Weights of a small GPT-style language model, trained from scratch on English Wikipedia: 265M tokens.
Each number is 50 + 10 x the weight over its row's rms, rounded and kept within 0 to 99. Layers, rows and columns count from 0. The size before them is the row's rms in percent of the matrix's.

# layer 4 MLP up, 768x192, rms 0.211, rows 671-704, columns 96-191
105:72 29 54 40 51 47 42 48 60 50 43 59 52 43 56 54 70 20 73 43 42 76 57 40 50 39 56 52 52 47 52 56 56 56 54 59 52 57 44 57 56 35 29 49 54 42 32 74 35 50 50 61 64 56 28 48 63 58 57 53 40 52 40 58 49 47 56 30 39 39 56 54 47 53 50 43 46 54 61 59 52 63 51 53 56 47 62 53 50 49 58 31 54 54 38 41
100:39 50 38 44 42 59 30 56 55 61 49 46 39 69 60 53 41 48 53 44 47 58 65 37 42 57 42 54 33 40 59 42 41 47 55 63 37 69 43 51 51 63 55 57 55 54 55 59 62 58 56 49 56 36 55 28 48 48 56 41 42 48 44 47 34 51 53 51 37 36 34 48 43 37 37 63 59 44 46 47 61 49 26 47 47 50 42 71 64 36 52 40 49 41 53 55
096:66 43 68 58 28 44 68 33 44 50 46 37 37 35 50 45 34 52 45 57 58 42 52 48 47 61 40 58 38 48 47 59 64 69 42 41 55 66 43 63 36 34 51 46 65 58 44 56 47 41 47 58 62 43 58 63 38 65 56 70 51 60 51 39 63 30 59 59 38 70 35 58 55 58 31 42 55 57 55 42 38 41 51 31 51 63 60 44 53 59 47 48 50 28 55 49
093:23 53 44 52 51 47 60 52 50 62 54 58 36 69 48 57 51 55 35 41 50 54 54 31 43 45 64 58 49 63 48 62 47 65 50 51 62 48 58 46 38 50 36 53 58 32 43 50 39 63 50 43 52 28 51 58 55 35 52 57 41 52 49 26 68 58 51 64 54 54 45 31 51 53 53 55 68 50 38 43 54 62 45 62 58 53 56 51 56 57 42 48 58 65 53 46
089:55 33 51 45 68 49 58 49 44 55 42 60 52 40 45 40 54 50 58 41 46 56 34 36 29 54 46 55 59 54 56 61 56 54 44 41 59 44 27 67 55 65 36 52 30 30 40 29 50 34 62 52 48 42 62 60 49 46 54 55 54 52 24 55 62 57 47 34 62 33 62 48 54 50 52 41 56 57 41 52 51 45 48 68 46 42 49 45 42 55 32 45 36 43 57 30
106:42 56 67 13 50 62 53 58 65 40 42 59 24 49 52 67 37 60 54 47 57 45 47 28 58 65 42 45 51 48 46 43 52 34 41 65 43 46 46 25 57 52 40 42 49 48 39 74 40 47 55 45 36 41 52 56 59 45 49 43 61 51 32 50 54 41 45 49 65 72 58 35 45 49 57 52 53 52 39 56 53 48 51 60 35 57 26 38 54 46 44 43 77 56 50 66
103:58 50 60 47 35 42 47 58 36 41 46 40 60 46 49 54 39 66 41 33 56 68 35 58 50 65 54 59 51 48 59 40 53 37 45 34 59 48 56 51 52 34 37 52 59 60 39 48 47 51 63 41 56 44 46 35 78 60 54 50 40 54 37 58 59 67 33 37 62 39 40 51 39 56 48 61 57 58 54 61 48 51 56 57 56 43 33 43 35 43 41 45 58 60 39 59
102:58 56 54 63 65 38 51 48 50 59 53 49 69 46 57 30 68 53 48 45 60 38 57 65 71 50 36 52 51 66 61 51 50 45 71 60 48 52 55 38 47 43 44 63 71 64 56 27 55 43 47 51 49 67 53 54 71 53 60 51 50 59 41 52 49 48 51 37 50 66 48 43 43 52 42 67 52 50 47 39 52 26 58 48 26 59 65 63 43 46 58 51 23 22 52 66
106:46 49 59 38 53 31 77 77 54 53 52 70 62 62 37 56 56 56 44 41 43 46 49 37 46 49 42 47 55 41 51 34 63 40 54 28 63 61 66 57 66 51 41 51 42 45 42 47 67 60 51 51 47 40 41 63 39 48 43 45 48 51 51 60 62 50 67 35 48 41 63 36 39 57 26 76 67 45 54 56 54 51 54 57 54 50 39 43 56 63 44 33 41 45 60 53
101:55 41 41 50 37 49 46 54 46 58 57 48 52 46 46 50 57 45 43 49 75 51 50 44 45 45 41 71 63 39 54 42 52 61 33 58 77 51 13 57 62 66 34 65 45 48 46 63 52 42 61 41 61 62 45 59 41 57 48 37 50 61 50 35 45 54 54 51 52 65 41 66 53 46 50 53 40 51 40 55 44 43 48 34 41 44 56 25 51 54 51 39 53 53 51 50
114:41 43 61 51 59 40 36 42 67 47 40 56 74 40 49 40 56 52 58 42 51 64 58 47 67 59 41 39 54 56 47 57 44 58 46 55 42 56 53 48 38 36 36 43 48 33 43 36 53 36 49 49 60 52 55 48 40 52 63 58 55 55 59 67 54 50 33 46 40 47 34 38 72 58 53 58 40 46 52 58 55 46 72 42 59 31 49 52 49 47 46 32 53 39 42 57
097:42 31 51 45 44 53 56 29 47 67 46 64 54 51 59 48 42 64 45 51 58 47 51 45 45 57 33 60 33 44 47 42 52 44 47 54 65 46 38 54 41 60 64 48 60 56 52 57 49 53 60 29 35 52 57 52 75 48 47 61 42 55 70 48 55 50 80 47 60 59 49 37 37 48 38 56 55 51 40 47 58 56 51 48 63 48 50 46 49 45 49 44 68 48 75 44
104:36 54 44 56 44 76 66 51 43 42 65 46 35 54 38 60 49 47 56 46 52 48 49 45 53 30 45 57 45 49 45 44 48 38 46 49 44 57 37 55 41 58 40 55 53 54 53 53 54 60 53 44 30 49 49 44 43 58 42 50 46 58 66 32 39 28 55 41 67 70 46 47 51 56 34 43 46 48 32 49 49 61 56 41 46 30 43 24 63 36 45 41 66 44 59 54
101:49 45 43 48 29 41 54 62 59 40 53 60 61 54 48 53 51 36 64 47 54 53 55 50 69 59 54 46 46 58 67 43 33 50 51 65 51 53 51 54 57 47 52 69 35 39 67 49 63 36 38 53 31 56 48 53 60 43 58 51 48 50 55 54 63 58 57 51 66 63 51 58 45 29 44 44 51 47 36 47 36 46 69 57 56 52 58 40 45 51 45 38 53 47 24 50
104:50 40 49 48 68 57 39 52 48 57 44 57 58 73 55 61 73 45 45 45 51 55 61 60 42 53 46 57 42 52 54 55 65 63 53 47 58 50 54 65 71 41 55 39 68 54 60 44 53 41 36 54 63 54 55 60 44 40 51 30 63 65 57 38 44 54 55 48 29 61 59 50 54 59 60 73 52 43 69 61 54 73 49 50 51 40 40 43 76 50 49 29 50 47 36 49
083:44 46 42 66 41 46 50 32 50 64 46 46 52 67 58 27 34 52 34 31 54 50 46 57 62 40 50 50 49 55 39 52 38 60 53 54 38 54 42 46 32 49 54 44 54 65 52 43 51 61 57 33 44 49 52 56 68 52 55 50 40 47 64 28 24 41 44 41 45 55 61 41 56 61 51 46 52 48 43 52 57 31 61 57 64 56 49 31 32 51 40 37 53 43 38 52
106:53 62 60 53 48 39 70 62 49 60 39 51 66 31 47 45 64 63 46 52 67 50 37 45 51 43 58 56 41 71 34 46 54 45 67 46 58 60 42 62 47 63 54 51 57 50 50 47 45 56 32 48 58 49 27 49 41 39 58 36 46 43 52 40 61 43 54 52 27 55 54 41 61 71 45 68 55 51 53 47 65 48 53 18 60 57 56 29 44 59 69 60 43 65 34 44
097:41 52 58 37 53 62 46 52 53 73 50 50 56 43 61 48 52 46 50 55 59 48 44 36 51 44 30 33 49 48 60 47 66 58 49 65 38 52 42 31 44 63 67 67 51 27 49 50 45 57 40 70 34 49 55 49 47 22 36 52 61 39 69 62 51 45 43 58 53 55 43 61 45 68 39 47 48 57 50 61 55 45 41 65 51 32 44 61 33 52 61 55 42 46 57 48
093:55 44 52 37 56 62 55 47 46 54 39 53 53 44 38 59 46 59 53 51 73 58 55 40 52 57 47 55 50 65 63 58 51 51 71 55 58 60 42 41 49 46 55 46 36 65 36 50 49 68 44 53 57 55 55 38 54 66 54 45 42 63 39 36 48 60 51 48 53 48 67 48 52 68 46 41 42 48 52 50 41 26 47 66 46 55 43 51 55 65 38 53 41 51 46 36
115:46 49 38 46 41 51 54 35 38 43 57 48 59 52 53 66 58 40 60 43 56 47 66 44 39 58 42 58 33 59 39 55 42 50 34 73 56 46 56 54 53 48 48 62 35 50 51 62 35 63 53 44 25 54 55 62 38 48 39 56 43 64 56 56 53 34 60 37 51 56 39 50 49 46 53 45 48 50 43 60 37 53 78 46 49 43 40 44 60 53 47 51 43 53 52 54
105:45 59 57 61 45 59 36 53 53 55 55 50 42 52 27 55 34 50 73 58 65 27 47 67 47 45 54 47 47 46 40 41 49 70 33 54 51 60 48 39 53 59 55 51 52 46 62 48 37 63 44 54 47 44 43 62 57 34 36 64 32 43 48 54 66 37 47 49 53 41 56 47 51 48 58 51 43 54 50 33 50 58 34 55 49 53 59 48 51 67 20 30 53 60 52 76
103:44 47 42 35 73 57 54 47 55 57 45 53 50 39 74 42 53 39 67 35 52 47 63 61 36 49 41 35 52 27 29 56 48 38 47 44 59 49 37 37 56 43 39 41 57 51 51 42 54 55 62 64 63 34 52 54 41 44 54 62 38 48 49 54 43 52 65 45 49 61 43 54 36 63 38 51 39 74 41 68 59 40 49 64 65 50 64 34 60 45 53 56 39 49 33 53
079:55 63 48 43 58 44 66 63 53 56 74 36 53 47 45 47 41 59 44 50 50 35 71 59 42 54 42 55 40 61 55 33 65 37 31 48 41 26 44 54 65 65 47 59 54 24 41 65 47 50 57 49 52 46 48 38 52 50 50 55 55 57 34 48 51 64 45 52 38 42 53 56 52 66 61 66 50 62 53 63 65 60 39 48 40 26 32 59 62 56 49 41 43 39 61 47
104:55 45 53 38 36 64 56 51 83 64 43 33 52 36 60 46 24 41 46 33 50 44 58 46 63 50 45 48 62 52 46 34 50 55 36 40 42 47 55 45 53 41 59 45 51 61 44 55 55 56 50 62 30 59 60 58 59 58 56 57 41 47 64 32 43 43 54 55 40 47 52 66 42 45 51 66 63 49 62 38 52 46 55 39 50 59 50 53 42 63 61 51 62 44 63 48
100:49 48 37 44 23 47 40 58 44 58 64 47 59 54 60 46 55 54 46 61 59 47 42 49 51 44 56 48 50 54 61 56 54 51 55 36 52 51 40 51 36 50 49 51 42 47 43 79 23 42 46 44 61 61 54 66 49 54 67 52 54 48 44 56 57 49 59 38 58 60 51 61 61 50 44 62 54 43 77 49 42 63 61 52 48 55 29 55 48 48 52 50 40 60 55 30
098:41 45 74 53 56 50 56 44 48 65 42 68 53 49 63 60 64 51 61 54 62 46 54 53 47 39 46 58 52 47 56 66 72 55 42 51 45 61 52 49 54 48 44 45 43 52 27 43 67 44 57 68 38 47 43 35 64 49 71 49 62 46 56 66 38 38 66 49 55 43 63 56 52 45 61 64 51 69 39 53 46 61 39 60 38 53 55 68 65 57 44 45 54 42 56 34
091:39 37 47 38 55 61 39 50 49 66 35 52 47 49 42 43 46 60 62 30 55 45 65 36 47 58 43 67 55 38 49 40 47 47 45 44 34 38 70 40 56 41 51 54 70 59 57 53 39 48 34 51 47 58 65 34 53 42 50 62 67 61 39 58 54 58 49 43 43 41 51 55 53 45 46 62 43 38 49 51 56 62 51 59 60 52 34 32 58 49 52 47 58 60 41 45
086:42 41 62 49 66 37 54 57 47 59 53 58 62 61 34 38 29 62 49 79 47 52 39 45 48 38 48 50 51 50 68 39 28 58 52 57 59 65 69 43 56 64 64 52 49 34 49 42 48 64 60 24 43 56 57 49 35 83 58 58 39 46 53 24 38 47 38 44 54 46 47 65 63 61 59 47 59 53 48 53 66 55 43 38 48 40 35 61 57 40 42 39 41 48 48 57
098:65 46 62 66 46 50 61 59 58 48 38 37 53 58 51 45 50 60 51 36 39 45 34 63 36 54 60 57 64 47 54 44 46 50 46 37 35 51 52 49 52 78 45 63 50 35 44 46 47 43 49 39 54 59 39 51 56 63 64 42 48 55 41 45 56 35 45 39 49 48 47 43 58 44 60 57 38 45 57 39 33 59 43 44 35 39 37 47 65 54 47 23 69 41 53 57
096:41 53 35 39 52 60 50 61 47 49 48 54 42 44 37 48 52 35 63 41 54 51 55 62 53 48 54 44 45 68 40 42 57 46 45 43 49 60 40 36 64 47 50 50 66 59 47 58 50 37 49 37 52 48 27 55 36 50 53 49 49 67 57 53 49 50 56 42 50 75 46 42 33 56 66 43 59 60 43 27 54 48 64 45 67 47 52 51 47 58 40 49 47 56 66 51
082:51 58 61 59 50 63 67 33 52 42 56 43 49 48 48 45 56 42 65 43 44 41 65 25 55 56 37 39 50 51 69 51 42 50 59 47 50 54 52 53 25 58 49 47 41 56 59 59 45 75 46 56 48 76 58 47 54 68 44 46 41 34 63 44 55 38 57 67 54 68 65 47 36 45 60 48 46 55 40 49 55 31 34 45 51 60 46 36 42 27 41 46 55 66 42 29
106:30 56 54 52 65 51 49 59 52 41 32 56 44 50 40 58 51 40 37 54 49 51 64 29 53 45 36 43 57 54 50 58 40 26 56 59 37 63 43 40 64 49 53 31 62 46 62 36 57 58 39 49 58 49 31 45 61 66 57 45 61 61 50 38 52 48 41 38 46 44 53 45 50 66 59 48 44 58 58 57 50 63 53 65 57 59 53 60 40 33 56 56 35 34 48 54
101:45 54 52 53 54 52 65 44 63 55 49 40 68 50 52 50 36 54 56 63 47 44 40 48 54 46 52 56 35 62 41 46 41 38 61 71 32 48 60 46 52 50 59 57 58 46 59 46 62 53 54 40 17 53 58 53 49 40 49 34 55 47 47 56 52 44 54 40 46 39 35 44 29 55 73 52 24 45 62 47 47 57 40 62 50 51 59 54 48 46 72 51 37 42 55 53
104:43 62 55 61 64 31 58 47 58 60 45 64 25 51 54 51 45 56 36 46 54 58 46 45 68 38 45 51 48 58 63 57 72 55 48 46 76 68 41 52 47 52 41 50 48 63 54 37 42 73 57 40 44 50 34 42 51 44 49 50 56 57 44 65 37 67 72 44 62 38 52 59 42 43 36 48 69 40 62 50 49 47 51 64 47 51 69 53 44 50 35 49 58 52 49 46